Weights of a small GPT-style language model, trained from scratch on English Wikipedia: rotary positions, no biases in attention or MLP.
Each number is 128 + 24 x the weight over its row's rms, rounded and kept within 0 to 255. Layers, rows and columns count from 0. Numbers have three digits each. The size before them is the row's rms in percent of the matrix's.

# down: layer 8 MLP down (transposed), 2048x384, rms 0.0942, rows 487-572, columns 96-143
# gate: layer 8 MLP gate, 2048x384, rms 0.0973, rows 488-573, columns 96-143
# up: layer 8 MLP up, 2048x384, rms 0.0983, rows 488-572, columns 96-143
down487 104:122103140204118130076106087124147104140127111101166138134140113122157090159136112099102118152113118096100120185166105160152127124174145158157123
gate488 093:123188122114099163134168084147122093130137126112175126127077113141135106100156118081157083106126115111110152146096087123122116150175166138097142
up488 093:157155092155155142158113134162125102214153165155114122094090074172141127100112141133130148123139112129131098129165103171130119126136106112151132
down488 097:127138068103112147125142114146143104130092159087073118107170137146119181151150148154118107140141170129081077144154128151151141115103148137142174
gate489 097:116137119151161159106090146134090141113114084129157109132178135132121126115099108131105146124172084127130134145158159148139123101121114137109119
up489 099:087118147137127119149106080093149109119150096100160162125156134116141120129139185113102113163149128117147150119114124122130091128125095065122138
down489 094:118093092158103142155106099135110104140122128143143151168148152118092096109124160142112141135121154137159125124120128118090094128149119165111151
gate490 098:113126112140141148125109117094085074152117093152164092090155139156106116116105127117145082150131160163153099110144114129170118134145161114126136
up490 097:090139153112166128135185164071117129108135137159144143171077149147091087167127139136147136134145128130116125146147115181144138127141113122174135
down490 094:103092120145099124105104143082128163123125147134102105163108121174114151125134122161146123118130148122100135162137119106146115120119140139171145
gate491 103:109155152122120077135098118162114160143140134132087094135141073099153133129107076166104157083155124133106119126116125082112086143134124135115135
up491 101:167106108118105186128105083129104112137148168127151127151076128142097118120145157114155153130151120125122121153108124103141133088145140186112130
down491 098:138108138142142094172108143163107089150160135102120126084130103111143120125144172119143142110138122131120138127122119123124146124141172111157091
gate492 097:111170093133123174123090153148085108088137113124151077082154100140123139141118151151122114134133108170108150102143108139122172105118112148136131
up492 096:105141174143151155148145141105136175123140131117116112150127124121160122134120115182144133167150094130165136137130131129077078164113125149168122
down492 096:146096119166118130085156150118136161139145114133169151172106124114130127153119106116102115149100138115111132123165138143134118155148132162113139
gate493 104:132150084133179126106136111157134127163141105152148132122132086104175141111148140133151122111107157139126119145143148102169127148127175118127097
up493 108:098110191111135138175112074124113159125146141119134131144146149094084132144134132091122107108144090168104132131152139077125098114141194134138117
down493 097:169104161114124091121140168086157128124164132158147120139090134111117108131125143098110108107137123135120120145094141131179115113162124085170156
gate494 103:102145115144127129105137120103135152094129127181123144139126132127151128084145105150134162104124118128102136119114138144125145136129179135128099
up494 113:077117129138120153153152133155139141159098159151139124093158098116125149157135095117133109140133149138175097107109157116151102124126121126138149
down494 102:130148113137134111103148119109143152089110173126122133128139144153093153118112111142135105112141155137118114151128119121154114108114125105106108
gate495 102:141131099108165131171076110150111124156119110112130169106132160116144161082047138103119168120132145098172161074161108137111141104138159115152138
up495 099:146148129103147157149117175147121089132155143095132113109139133104176102153148131126118162145126076138110118141129158131112136122104144167094146
down495 104:131134114167113160166117078130119117141107199126117085111160120140150115162109154152162165126144102145146158143121121152109128133110123127148125
gate496 100:136153142130152117172113148180150112157082157140146142167138123141131101121088132152133151139157134130114118116137137124158139054128126106132144
up496 106:092144114135165133140112146105134125119088198118161124131141143149154146166106102158161102106178145122189139118117149125137111142123161136123150
down496 100:138154155170117115180121112154138179126113134132103144167147131127158095153167138138091151117125102097114129137136177135125091105137119143161130
gate497 104:059100093119140131127143129115149096142165129110156086110140122112168155113138136125117134125163153085084114099137114137152145085130093126154107
up497 104:154103166202131146126133106106129132127148140129164177124088094127109112119107105124136115112080140149166140095155114110131116139139116135184093
down497 103:164133134137143122129127102129119136109073123120134147109158150122141090098126114146135100104140138123139121112129106159159138144100108136128085
gate498 102:127136112112166143122143136133127117135093153134141104135134088128115188095108117119095130134118101123087139060090120129162152108121111139146116
up498 101:119148153143145086104121169140130072144147154128143082095159124121111130126142163150156162119147132095130102102154131127160129141079088150135129
down498 102:130116126136085161127128094082143124115135132165137084210115163097167154108137130139124111139160136113159098105114176150170181129099109103127118
gate499 093:080152151199127139142137101115154106130175102161120144119124143108113151135090088158114116118138156125107122104107113122118164131105124116145128
up499 095:130113138143197142130134138098148135164090151118142123100112128175125082148120132145179118163153118122073136099134134160130101137137159135105165
down499 095:094129166138183140150135136100119130153101098130106113106131148150152115131140131171083180159145148091151133185116088127086143097136152154088124
gate500 099:134146165102113101152110139151141155119099107110136122157101123144120121127109127174118167107149163177102108137151058159107104119163148125173071
up500 101:132121145155121145098107119121125084170058140091112183153127161108148103144142093157159126122122099147147120149144141138189179127108146118154135
down500 102:122127154136116148107117111160109199097176134076125135148110164116127114148133110112121147141127123167138091140157123142174102140138176127102110
gate501 093:103100080091151110119131133152116128106148157101142124122116168149152134175158136090111173120066123106135104168151153105088155112099138162140141
up501 095:155127147164123155130155126125144117132094121159142118141112094120100183100112109152130129105142125147106136126148103138150097144098075100083113
down501 098:130076139156117130127122133098137158125151121097136099141157151118154136110148122156184115099105074122130118176106125124163154098169114136092101
gate502 098:110119117140098161149132106125110164120148180144136109141111163125145148130140140136098112128146147128144154123123106102143054089159155109105117
up502 098:140108124112148124098127118144137127135099150183131177125062095107095122135135125145106122108076161161097140162159107156143163148083116139109125
down502 102:117152137112193148129153125138084099095073163167152145157122150126118140122138104126119116148163137126120075068113146132119159154143135138149137
gate503 109:211130117152100127124167160095175115131147118118114144113162123164137147136111087129101089114112116120137134118153125106134143152138121138164092
up503 104:104151113114094122151113142124162145154168158127125101088168095117151147143090117148051098124138126180116157147126141159142144101111128133108119
down503 105:075147147140165122139120132146131125133143190121162090078122106133138128169161162150082124088123133147176148133114106123159134149152170147134128
gate504 098:175115106150125142121171106118129149165117166144073123121108135150097178119152114173121131126098116164152107124124093107120176160083167123128140
up504 099:141122117100121147140182102115116164109133136155114128123140155152114140082151096112152101145147154129089152155146100090146151105146148125094143
down504 098:080138118135146126091174153161153138105108094096150110113166111112116119125089089141152139121137135124159137148130107107100125139163152152152127
gate505 098:077136128184138116137132108136113115159111126129112128111111104101129169129116122134122097114087136117120126158135133084140138103108140133144148
up505 098:110139110162130152151126126131096151145113094092154163095150126109143145146151133140152088108061177131098117116139119106153093123138083113148156
down505 100:198159120156100134156168138107137097107099128144123140138127113079113118153118129128150114094118131109177173188141133148125132080099126124101096
gate506 104:092156148104146129211115129115130073142130151126137160126156157107117129145128104151065090148136132097099149103156173086134095103104125133152138
up506 102:127109105146130151148171080158135111103117140096154103152112111160136115122154071123146124128138138124087121125149136141090082168109141115169157
down506 103:124150100158087162074152117169134106129094115116119112141145169126135121146137091155125132104145133123122153130121109148144072114083164103159111
gate507 109:113102148090123122142155115163123112113147160105144157147156153142168125125125114119126162136146143128171109120090129141171130165128100143097149
up507 103:142144136130106106137096170096152111135136096179104158142113134153116129153090185133097128153098098125095137149107099165080115135156109108184171
down507 103:125117090140111114112122140095138170109174106144121122153110144156108105111118133093138163167124087083102129088147116163157141101113134130135160
gate508 102:170133106132175106142117109135139153130120145122085151115159103165115161135097136119127148121119129114156141124136143161106127155159107128129140
up508 099:185148136086101101152111137145139132150115084140114097133142117156152145118158139176132090164105130149146118142140111122127160126144144109079133
down508 102:132114074144147086119101120178113114148116146116105151130128118167115118151078120136143155116112120166087178110080134123098143126100148143098150
gate509 104:103193145134140161128140128159138123097089142139123181137105109123126130061096152163113123113128114110129107092142095121098101126140144113133104
up509 101:146185156152110112112134096179125162095128140146119128077123131083135123125144148151143115136127163152136150150130147169129100104156090111152058
down509 105:125137135148146103142127165137102112153158095134136111112116136107161141164114134097129163138114117161154128149126108146133130150168117124101108
gate510 101:146175127140130090136132118167083145118120159106089123124167103124132124141147115112146083159153100122154161127141153128156110173118084112162145
up510 095:159146171120136154161158142153143120135154151115120155104163150122108162150136124151119176139112082122140144140118131113141118163127122139130163
down510 102:127124092104151137133084155144125091094133095132097110087156120141136117136176133093158128110124100104125175133115110086118150149167109138184109
gate511 091:125132145113102162100164129097111123111151156128118100106114120148135115129072135104145140110119119171145113164168152122125124113156109107100134
up511 094:095075141083133132148111157135150099130149148106143126124109080086130125144098119105134172106136164131151108149163133168123098109115126144134167
down511 092:140127092126141133097186095134127126135138101133136100142117122124139105181117157140140079103144133155118116121129154121142136068134124185111146
gate512 099:102083112122162141135070150115149095170143158137166147097097132106177146070090131176124111121098101125120106157117116152103109177113131151138095
up512 102:093086197080141113145130121143142193080151169126138124130128168135099138155131103123120132122126142153141147086140136133127166086146153144150135
down512 104:094152093163107113184170146076154138130123116152149148123104127121132129123137175098119143128131136128127130122138136134139184152147162120198129
gate513 104:150133110177118102107150117168110119140114094102140133095151109171124129152125102141118134120085113118142079182139130140139158121144122096137131
up513 103:117114138134137104121108132144104137081104148137160134093163139121097089179095122137106076150099099152142108128113115090144155109106122120104146
down513 099:146149146086087129159146114112108152140129113129121141119143095088122108110109103111133137145152122156102131111098118153143146169169096153110148
gate514 106:123131145153122123117115164090136147146132130109111112133119164142103148093165101110099093061134134137128111131140126111128157140150103133150146
up514 106:138152115101162152138142141116104115132121132154114098109155123176124080111092158111115154131122116135121125091132126140087116080178133034108123
down514 105:158128132154146105128133088115155115092150187132111129143137148102135091147134169096125104094141151114139129132124082139162104133132131128093099
gate515 096:098117127157114122134108083135143150137084140114146116126113169144120132097096096132131144154139066177126151135114098129136185150081150112122109
up515 091:116136120104122141103126092163138177140166134111125119149131106131145122133086127102142109151108138121146123104144105127121098105153139194093158
down515 092:099119116134144130123175061123093145153129105132087094113129130112126119138071142088125174162113152136141145180144135152131100118129125111131107
gate516 095:101130097072130140120131154127138158157103094133145116113145124146174131155140164120158141102167106146085126120124144153132099123162114152133107
up516 102:142125112099124126131126178134085160121086130172071181124148175088108122121118121173103152181138132170127093119128082149138138162122105145125125
down516 099:142141109143138113158109106156138163112137155095128102120148184120083135114124116152132158150131110163159103101123134105137161110085112126107130
gate517 106:132147143135151151141137139095079126117142127151088094102122190174109133152145144138103111130149147145125097140146094087142083132106137100136123
up517 100:160115165093116138108139111122113087103126131093156149114123121111122091151131157152147101127104093138109136126137087142166175094139137162096151
down517 105:125122162120089132085156124133167145063114139107162150116109165156119120131124126152125103158099110124112154118072068097079138159156132148105115
gate518 104:095078141115123144128129135155147101128138109112134087141124132095107180122141156135113123114092131131140120130088111183156160121114090127124110
up518 103:106160097119133116102084158120077112110100141099065086079113118094131114150140155097151118088119097124137145150122139131173144097137075143118141
down518 102:120105115098152161115139120167120125117118094132112133114099135106142089100125100108172157149086121135150111151129147138128122129122095121100140
gate519 092:086087116142129123094148107115119097123148130147097101127094114106143114162164126176130111137139101151108122119130118149138113116144170132151121
up519 094:131070174133100133115156108141110112119115102118126129143135087138134086162122122139140105092088102134100103149084133120165109142130146174180144
down519 096:130129121172157125124157104102147108116130121137119140136096159115129135135134163174081141165100117149147115122106099100148151092152128155153102
gate520 107:112161123099104129084150130128173121124144147110122119096118131160103185181133145087139134101125114102169120149139108130180094118148135147128127
up520 101:143116110114091136102144133079171146150137094129140086116116128149099139152126171114124110099150148117135124167130082152151094071144158141140157
down520 101:088137097133130137100113142171137132148173140093125158080113160158091120128132153111147130107103158094118092134164144128137127101079106126162136
gate521 100:113090141130107155115089122130135151139123136113125134150140179128115141124101108117142144136107108124159152109164156132138137137121144157125139
up521 099:146132180072120125122123171096138136110140124075137081097126092172119110111167149132115159115107142102142090160148141128118154092171131107102109
down521 101:141105129118109109110137096159124090115119116154082128133170076131096128122136116161155122075115106120099166121095146145104130101128183087135103
gate522 096:104097167102140129122119158085187124150116110126139081083158150141122127173084092104119107107108145152062151125144159110125140105095092122167127
up522 100:105097114132126151161144114099169146164124143136115110084126122128133121138143149156146148150103083138119130150149104133145086090134138155134125
down522 096:116149145095136106116165119120151160124114144175113161129099137150142147101161176120092135117111107120131119116156091102151110138103109120138083
gate523 104:113156163093164084132132154160148135129103141150116108133138187126128129101080090142129171096105146141114128138108126153120102122159121159141141
up523 103:146144179118124181111133124155133144125186129132135126106117115145128072139133127143157113169122102135136132109097148153107137159140147124102146
down523 104:104141175108133085160121151145091098144156118170142123158142107158145127138113119146129168134113130140119149112113141143126113114148102118154128
gate524 099:164130115114137143119089108130133145167095131141131161105118099061099135078174108159127110116120129140128106153107123108140158149119122124095165
up524 100:140097099132136133142110159119113112120106144081156176086108169136145118170095137127125144142127149126100098122142120130094136107098139146150126
down524 100:104128127106129155109101159119190095152145096115139185139127111089102137125101104133163135117145129130095115074121102121140190118083091184113096
gate525 103:110117134098135140105166090146106116129149153154112129161189110101157160134168124058122156156119131103093117148097146143137096160176161151128130
up525 099:167119123168133110104131086113119106116137126122054159096138154118122122120146106151123141188079126128127125155169161158152078159143156131113132
down525 100:116137102149138109139150099133095073125144175143137137108097162120162106135149117157118082124087142154136191177128136139132093119144121119065141
gate526 095:107134151144114138110135132106128125157150145126138132125136133143093115166084099105091123142089164111099126123122133135143092115159135115115115
up526 097:101120144122128135144135100154117106108110119102172148181076153137149129134130151123153115122142142131098145137130130149141114163151162172120173
down526 097:152116160120165137128111132100121160129120128101137107106137132095120124102154189146134121131130124130094156118110135127117101126125106128131119
gate527 099:167075117184122125131111174118148117123158177163147105142158150141136133100093110134154133172133132085066120129099113137171105099130124132159185
up527 097:169124133120095140133143127144136137118178141121123115104148126112150144127115129125160153146125127112069137148141108135132141104126159141142162
down527 097:102142112149140113134140155154149143124168145093082160110146136143117158131103130112133131091156123103126123158143123112124106140085131117103166
gate528 099:111096091114154145113109117110114112129136108100108126170120134113117151141118118108096120131158114158138072156109124119106169141062148077122107
up528 097:184155123146115142123114128155146121128112114137153157157158124108101188130147185142113177108136151141131130162115098111144156147115134108100122
down528 098:113122118138103098121115130130110157105166130121079106110113121104161130128153125140098135132138138126177123082089100096117110125119124148087157
gate529 108:123148137146103143119126143163151111113103124127088150141158127124102137110103142155138142133154122119144122119131169121151135124113162130160118
up529 097:146131135113189144132127176140142159118129109164152119130148115126196138120121146091105146152146127102145154156103150142166141122137143097110140
down529 102:145102128136149102078118149125136148096105149107128104110140109130193133108132114126112157164164108126133139087111119113108143136117146114119161
gate530 102:118148086126111089135134126110110133131117123115149128115096138127115092084118134157167136128078111134117138123159133090150132105140161111118140
up530 102:098082099129132155163093111150131107172142134111119138140121120120143169118134107098160117143111134118047154141162158122152154115129154149127121
down530 099:150133144125132096148144114166148116142127152093127120138128160123146157100121146143129129166141146122117145096121158134114151091120136109138078
gate531 091:133202106158135108109100108168185145112139109129140142131140148120089115154091112103126142144145164082099135118137128089134082147155106151150159
up531 094:113147097103128168112129125124113146123161094114095123115077136109148119129163118122112131131104111155145156123140147110158128093103163150078153
down531 099:145095108144151103158111156168118117074165116125156102139154117139125125143124181140140146108144150093127077147097116144109117126140166112113173
gate532 099:123158126073122142146120140089157101146089109145133125118114120146168112137128125139131121100103141092146163125158166147110107079133108132078139
up532 098:107132100097100138143159156142117118117137120116110119154083130118152080126162179088124134139146097139143143146147161140111084116100109130126130
down532 102:110109104129073117143150120152139146141122160171135082137144159076127132163153115157129106168099134130120142107106170123171133132135128147137155
gate533 093:110127143133122150123141088148129143138137100130092130141161101067124125125102116128096121117100104099164141102150145136194145113156129126095143
up533 093:129140115149133078148102138136146117118105122117121127126176099143144149152097115123135137153139114143116139160138078129058156150118153114161120
down533 095:152158214100109143084120145148140123154186128137118135089142134143130121128073110121088173166161145137124097086123117144162102136121093100120178
gate534 100:138117113117145130163123191133147094151102140150164135116163148116128115106166189149126166109134144160154104115102112088105049132090111123065086
up534 098:172144154110152150153154143149109132108162106153148129151113133077189120159135122120116138126095129084142124123103114122185103147115109161123128
down534 099:178131122148110139114080102135123153093132110122164143116114101157153104158086062111146113153144106107115158100102115114115148136141123163103169
gate535 100:147157135142174130106173183099146120093133143111136145111121126099111130136117126080104101159132168141144150102119157131134120112142095101119116
up535 102:133198144123133119131180164135110124143126137115076114127077142114151147117150090143105106100100113142161191080164144101110135162154117116103125
down535 102:122127137117154140176154118130115128143135084103137138126113177158127140080087140151166106153136121176146105138155122138132174163157101143113093
gate536 096:172109130082171145121153149121143108138081133158153117155136153134114169131117135118123137117163140153174115105149099159124133169135130122120093
up536 103:140126106100129139128098156106124175138120167159105140098158134148116108190103137126111138174154121117182101092111111140119112120134096107130108
down536 102:146182112134147093123145125105147130137100126071137139128097141149105147117101114156137124113172106122107116111075116104110129144158115109146115
gate537 100:095122157116129143142118115115144144072117137105108117125115130115127142055152105094077093142128124118135142142061126106092134124131108135150135
up537 098:139130126107162160119161106139153136076129130124162113120087109119091161093150096105129098127147111104140130091127141106129148149067144091128126
down537 100:148164113120155109103142122075092140141103098122159140167053103096152150115144114111070136140128106133158121132122153126155163110122124086126095
gate538 103:110156121148128162103172143132113091108177145120117138165100106073107169132150110143078126062121112125127150166092129151099105118071123119086185
up538 098:161132099132117175128149115092143114153153172126104111086126158160149160108141168119145108137091110116113157113137123105098125141159103094119138
down538 102:124101096105169136148129113075116152132103118141094108159122157082100136089141113100124120111164117162120131112131125160113092141158130139145153
gate539 099:153130121113123122113118167075133150123152136138076139110155078133141150167140139127083134124114088152130122154113195108118137124109116119142129
up539 100:125121154115113104111170112129136115159115112136112113123134089138138140120145122073148128094125098095175120148103100144173096154167126120138135
down539 103:142106108067096149152116143093129098134072136159117192093123130101082120138125145110172150083133128126134110128134134161122103130102131116096127
gate540 102:081160155127114098092136109132139152131113141135099120125131143119129156163132150158123123080095085118116134139156146086122115137115120117148101
up540 102:118160181088148128111152082173110157155150126103106133130116144127102128165132126133112138120083082103140113122108153118108118132092109112131110
down540 102:105142168082143096086121111132167169154101093146088107137098120131112154114105145099112143127105105103157172091120128147152124133160148126151134
gate541 099:147126103116119118108143126091100109151108148162182131145112168110113109118133118159091123115089151157123086095121108138137122103155110109121137
up541 098:134137130122123128111133123110141111161124131136127120146151135064110111128160127130122143117137155160124150163127096157123150098115143164105164
down541 098:101173139151149108086104117098113116192116096119151139129178141105076154127186114111085089131112127103119137109145162123145084178140130122135108
gate542 099:081088149085080146107105109147150096100136081106113169134159144126090120181121145143111098131177123162135122094099111092115095156113071167128120
up542 093:137146094156097150142140139114111153132104145104115138151089150118126135136145103109136158135117067126126138181144179140158177170095143128108121
down542 100:149147084144112102148152154149126127103131115129107175113116067106146156113161089105137145128123130095186093073090085126152120097146116128138107
gate543 097:127156112087142161123124150116119180150103139085137094134115160155128099105127143122126112105173126181153141136145114112134119149106137098167115
up543 097:124124135098171129105110119130158130095165164158111152103143159155115124128126125144139112125147102161124117140153113116112149134135172099078149
down543 097:131105146133167175095112119141139143111141134142157122114126116091121072133128120158105158102110130173146128160115116101124091144049093112076103
gate544 104:128135121104088178090165087106118101101128116144162105124098135095122113142137162103130130110098099146100154127155175119145108134130141104100132
up544 101:149143087106098177152102124175121145142127122124172107113136087080133128105155115095130110099134156171167160094132145118149144091154109121152113
down544 097:131103124117165176088143135144105133128117163158129112148118156125065113097126107111149128114121113138130072106116162154142119087142100097139076
gate545 101:091138163145106110138161122167086105131197137130079109096128121133104130088095155139158118105105112132144155112102123106128091119150127094123140
up545 102:141088099124152133139110113111132131130134119117135100138160109098111130137126141099157126126151160127163132159134156116146120153144120105166073
down545 103:090164135142100146154125155150083103141107106165103178129149130149088085088130125136094127166140145164163111107156163133143119169156119173179136
gate546 104:109137148136110123139126197130149137160155135146097131142133124082133123110109147119150097146161097146126147105109143132148136124138096137141084
up546 107:111107126151141145159166117127107170077163124149116085136115159129121147141090195122114137110146126139154138118141166121148149128144164135121072
down546 102:102134085171141109127092145161125099098120121135146128141141126113169107118129114142122100103091126125151152076129124110171141118164101146133135
gate547 096:156116151090143108140090116135083158113139097152118155094173127089163151161161146088110122136134134069159119121119132117126121104129126156085162
up547 096:156160168132127104079136099100116063129123207153108100160102162109101112136124127158086156115128112108123149146137102109142141136131085134152139
down547 097:105096134147136170136129128152102160120105102126147108088127113122106092137113140098140119125129128089110145176077136107186140133095107126115102
gate548 100:153167113159135139123114131109093127145110126112141136151130163136130148130102109133100148147159109132125143119123177127122132089145138145175143
up548 100:114119154113131155123116150082139188148132155150116108133132102133153134133107132072152124128105102121140126124152145159141135158136096168114116
down548 100:117137119116102133125120150118154093111148126075110130133120140131105154131155177130124103126097112151143135136079105127113105149138142160125134
gate549 099:140138140127145090091135114168157105149137126117132114081166098119118133141122108126172164133152139142131127131157167089161144125116097110162072
up549 103:117170152084124122116165154115115106118132080179124123101159141088118109119130112124118152168173127098126091133129158131123101104097141134160076
down549 097:112129148133101130092137147197141154130117126145105169098134106102143126117096127158138120119127121169105108131127131164124091145127114096110120
gate550 102:115131117120113117128175129083152109108142142137114138161134119124137152152133103102150137133099135080092105111089154127152114147163121161149118
up550 101:146112101127103157204096126119157129135184126143138101137190118119150135133119127089155122153093152137104136136150145136128144151133087134085161
down550 104:122151149153138168102113163138140144105137131115114116094125138117081162114150157107135129132160128148145169166121152134163088142090153133114191
gate551 096:141112099138124111159171113154121121103094180119133111165109125138128129166155087142111123090109130168154087124140062097132094108086100140138164
up551 098:101136086122116133122139117168135142090137147125142129105130098125087114114162118167186076129136161175094125130145137138135137132119138093165149
down551 097:107158145135120121116139041108160154098117108161081115105129085094160125133165124112147124115097112114127136140120124083162171120059115143122123
gate552 095:122121145170135116109138116150137138147116088098097114149155149113119136097127149153154094149111109127130059115131184130143144143148133178176101
up552 098:126170104152145106101133109146091136145109116153133146168125087127126084103123139136160138122142142158145125132056139095147112097148141105150141
down552 097:120114109149163148107152146096133134067120160084079110117134088123113167161155132140140104176133144129161158170112105141136122105128148159104121
gate553 105:135149114122106159143112150143129057121093127075114124128129142174087147132108119143098157135117114140144132086135122119069182084133154111155144
up553 102:122116123123134115112122118127147135112132092130104101129099119112128136154117109098117150115138142150117132114117167106159094095119101079112118
down553 102:127122147080117131136134127105118071133102084113109124108152181146140105189142135114112121165086148132141098125145110132142161072120128118092093
gate554 100:128133135158155126160089160124115089107164108122123163106106151150079109109125143129098121150141157126132094196124131187133163102122138109158139
up554 098:099149104155156092095103127131127148153124140121131156090157140136088127137163109123117159118167140099165140136119139161109145103115135159138121
down554 099:142097115162113106132135151119117102101132099107142131099137186152136156126130099118157112118136203084096185116148108120159128137133159150116125
gate555 095:132089160143173102169141149097150119146075109147141218151148102116145137151075133095135159109135165128104154104142095111106150111095144128112100
up555 098:122178097120100145133115093117163162140096133110132143082128160156108149169120167141126121111140144142129109143192103162127099128133157125150157
down555 096:080158125169149139126147110121103148163159077147139157150150155167164140133100134152167097115145158121161098130113110123156117104109162112152163
gate556 098:122120116091121164138137138127144142111132153112113134119112125130099134122151126141155115149086120096145150076098108176123171095145152150127117
up556 099:132112132135171078121100091092140128172126094180118159121138174130084118106122146126143102152146131120172105122084157135130104134162117086126155
down556 099:076098117174087141147129089091097132114153108118155148142140137123087162132098169149104115130137115142123136136135141121113176122127109102117125
gate557 101:102119119135185141159108104142125116123112111165119135121115137128130106123132165149113085086145126086103102159126153105148141092106149132169151
up557 107:133124117116112140154148203082097133132154177097127091115121123110153102098166132134143070156180136125100101096164139140125159125123133164153155
down557 100:132134116094183139177138137104154105120162086118173115104116119117127125121129155151151094123116168116116146145135119163173121148142131103084114
gate558 096:112112147118183115130150089101131137144089138201156124121145207133127162121136083168137132137124117156110148129116109107134071114146098137157138
up558 102:090106141099120142109104123135107136167128113175111166086121159122083131132131133193096130156195136161114102152084140096128136111139132119139163
down558 099:110109100148171105133115166087145151129128179173128120085145167105132132180118144151142133169159097108125134170103166152108124098165124178153138
gate559 096:100139131114118100145160093122089141149071133115121178116128141116155119132124082115113096162125134120108165154104174147146135113112134096089130
up559 098:118092162098124154134134155134121090098105112167115183120095125124118129135120088102098113119123152129125134115131136092146162166136138158097108
down559 101:137130121126154095126119161125096126136152164138168158115105101085121101135149139124155127150119163176101117144106145135135121132135156118152118
gate560 094:164170137174092148104157169135088092146171117135133124115097148150093159121106115123131098145185095144150156162146155135145126121129132132092135
up560 093:185158138136151129102132154133119139154142088144079114133113142170113095114138140116143106139136092135163181174118119141104141102124149121135089
down560 096:153140136130117126132117115175168132168137123108095109140151123111090151135149121109170130140106097154162108116112114079087132136113093108147093
gate561 098:132117133106171109112147146160166073096187103132181105115133121111094108151131123102130117115108151114115087100132100147116146143159096118102125
up561 100:116100123158113138132091139083131119098101151078116153119113144101118113132121137112125154129104104130151125130156111128149102159156140103163146
down561 097:145109088168117099182175135105134126135118130110095136147103125138156123128140128121086125121140148116131145181161127126105165145145156118097153
gate562 106:078108103114161141119150140131150171128163137106136153139087091086139179104176127139157107193136134143112086156160120118140189081102146112190118
up562 101:140168132186124138108117112169142132121090125118130142137176146100178144174106124118121137107142143129105124123178155097133154158147103117165166
down562 107:114136114160129148166142121140137135142138129133167111159174134169113119106144155077150114099156143112119134097165137130115178157096095092121114
gate563 104:107159129091144129153129076147147109140145113142122106111147159122146132123128148108126133161106155105104114094130142092134129079139159128167109
up563 102:122108119146119127141114161156137122112131118154164121131138087111105092149110133151147140092091106135148160166116160137137103131113113106115159
down563 102:114094129095107110149128098123129139146136084152122072137162130195121129128108129139128130153122130136132131148100125105150107146128151093108095
gate564 105:113134125124104157097150110072119179150086124095115100154138103113105135113101083061128123101117111145146128151135158120103122114188147131156159
up564 105:110125148133139115151095137118121144116132144106145165124105125104099173124124130127144172136147136105164170120165142169116113157107081104156166
down564 099:129112157127113124083086138159122132143106106115155121137141115157163162094126119106134150164125102151135131142150099110147100118133148103137131
gate565 096:141166137091104135113115132140127120091119121120088090146115126131139094103153123165107114106091123112186117116077150192128133134117127142102137
up565 093:121127131110144151127104155159108081084114130087136119160103124165115101108138144125092106117142142145142105151092117165121097168140083106130108
down565 099:124146120126146151134156096118149113123147140156160135175108113079139159145120105129114136122125166107166100129130157110095111136147091151132166
gate566 097:093141118175140159170150096130107133128135160148131119156121143151169126125132103157119125113125150151149090122147125113150130130153129127120156
up566 097:168175166101148142125130156192119119144118135173131146128118103139122164153135122138106113152142123120101149164124163132165147132107116103134119
down566 097:182142092103062103144116150121150089051126098130103152110124129126100134131098151123112092148117118096112125090153116149112104099124111113109134
gate567 107:152127124163128157108160119137125108098118136121145121088196128120127113142109114120122082141123175125127148131098180087152116135126143125151141
up567 107:180145127154135158126103113121135121086154165109156138117173099136156117119139132107113134123164134115111144101107167130154122135122127137122145
down567 103:122123112118145096129126154100153130142109155112177148140091143096156114128151130158111104113146125121102114152120129101108155140134155141149118
gate568 101:155092149122121152088135164102110119133154077164133073119138162115121123144148123112111157121136107146114131114149045117085151129123152182107110
up568 100:141117138139122160113152128167104157128130091117089117142114179143113162124121175128098131154158146137120112154116090127107138171161159157112125
down568 104:159094154155126110143128120128144113156140109143160107144163156164125140123130146111101162124091155120151149100123097102132135107098157158125122
gate569 115:156119084130178156111139145137109135127148136139113164133096153151115136171104124106214143104119133175127106107119144195138128134140139137121141
up569 114:160159150133172147131138107125117126128149105158133124085118141126085154138128158160127168100146122172122115144130136197128109074155122137096108
down569 111:156123139098144158124135177150152148133147149114153157103164122132141116147149123130127142115113107075127077095112142136142169172113166085128137
gate570 096:160123144120107107162109122121137193138156158133129112144148120145132125152112117124100123149151129127134152121122125099120115083104150121157141
up570 098:137138158118131147129112150115124121097143105125161128155104132124136073101156129143120102156116090121149099127137127118130127109078124092087081
down570 098:084113138147157114110174108116116088153139141110144098138156132154176107158155139082131128179108122135156125154135141102116094140197134181184148
gate571 111:144114146145153129135143124102151104105112154130132132169150132125132104115134124126130112124137125109111126133150190102131106138138172109157142
up571 103:134139108136104126131182079128111108102144157124135123122152152101118125152159170102113180142139158095132120148137118144104163157153137090104113
down571 104:168081158116128165161158149167164117106171170130115124151110113147158161114118116116168166112168180113101126120122176142136122127137108124108123
gate572 094:107126129104075146116126135117148081170144165150142165119127121102133102133137095127103108123149106089060129084123100149154122123140145149111162
up572 100:136097133143164086117114114119071109089113108105122152160141116113159163100132136146112126131146150177161112140119124092066119126131156162155102
down572 100:140157150140097125143120142154118143134148140127109122116103104085133144148125153089137128119131125181149144146100147102131157112136129126126088
gate573 098:112119116133147117128160150167162135130097115115113063105096114093102135129093092134159164133125086140110115155166095136110138116154160132141110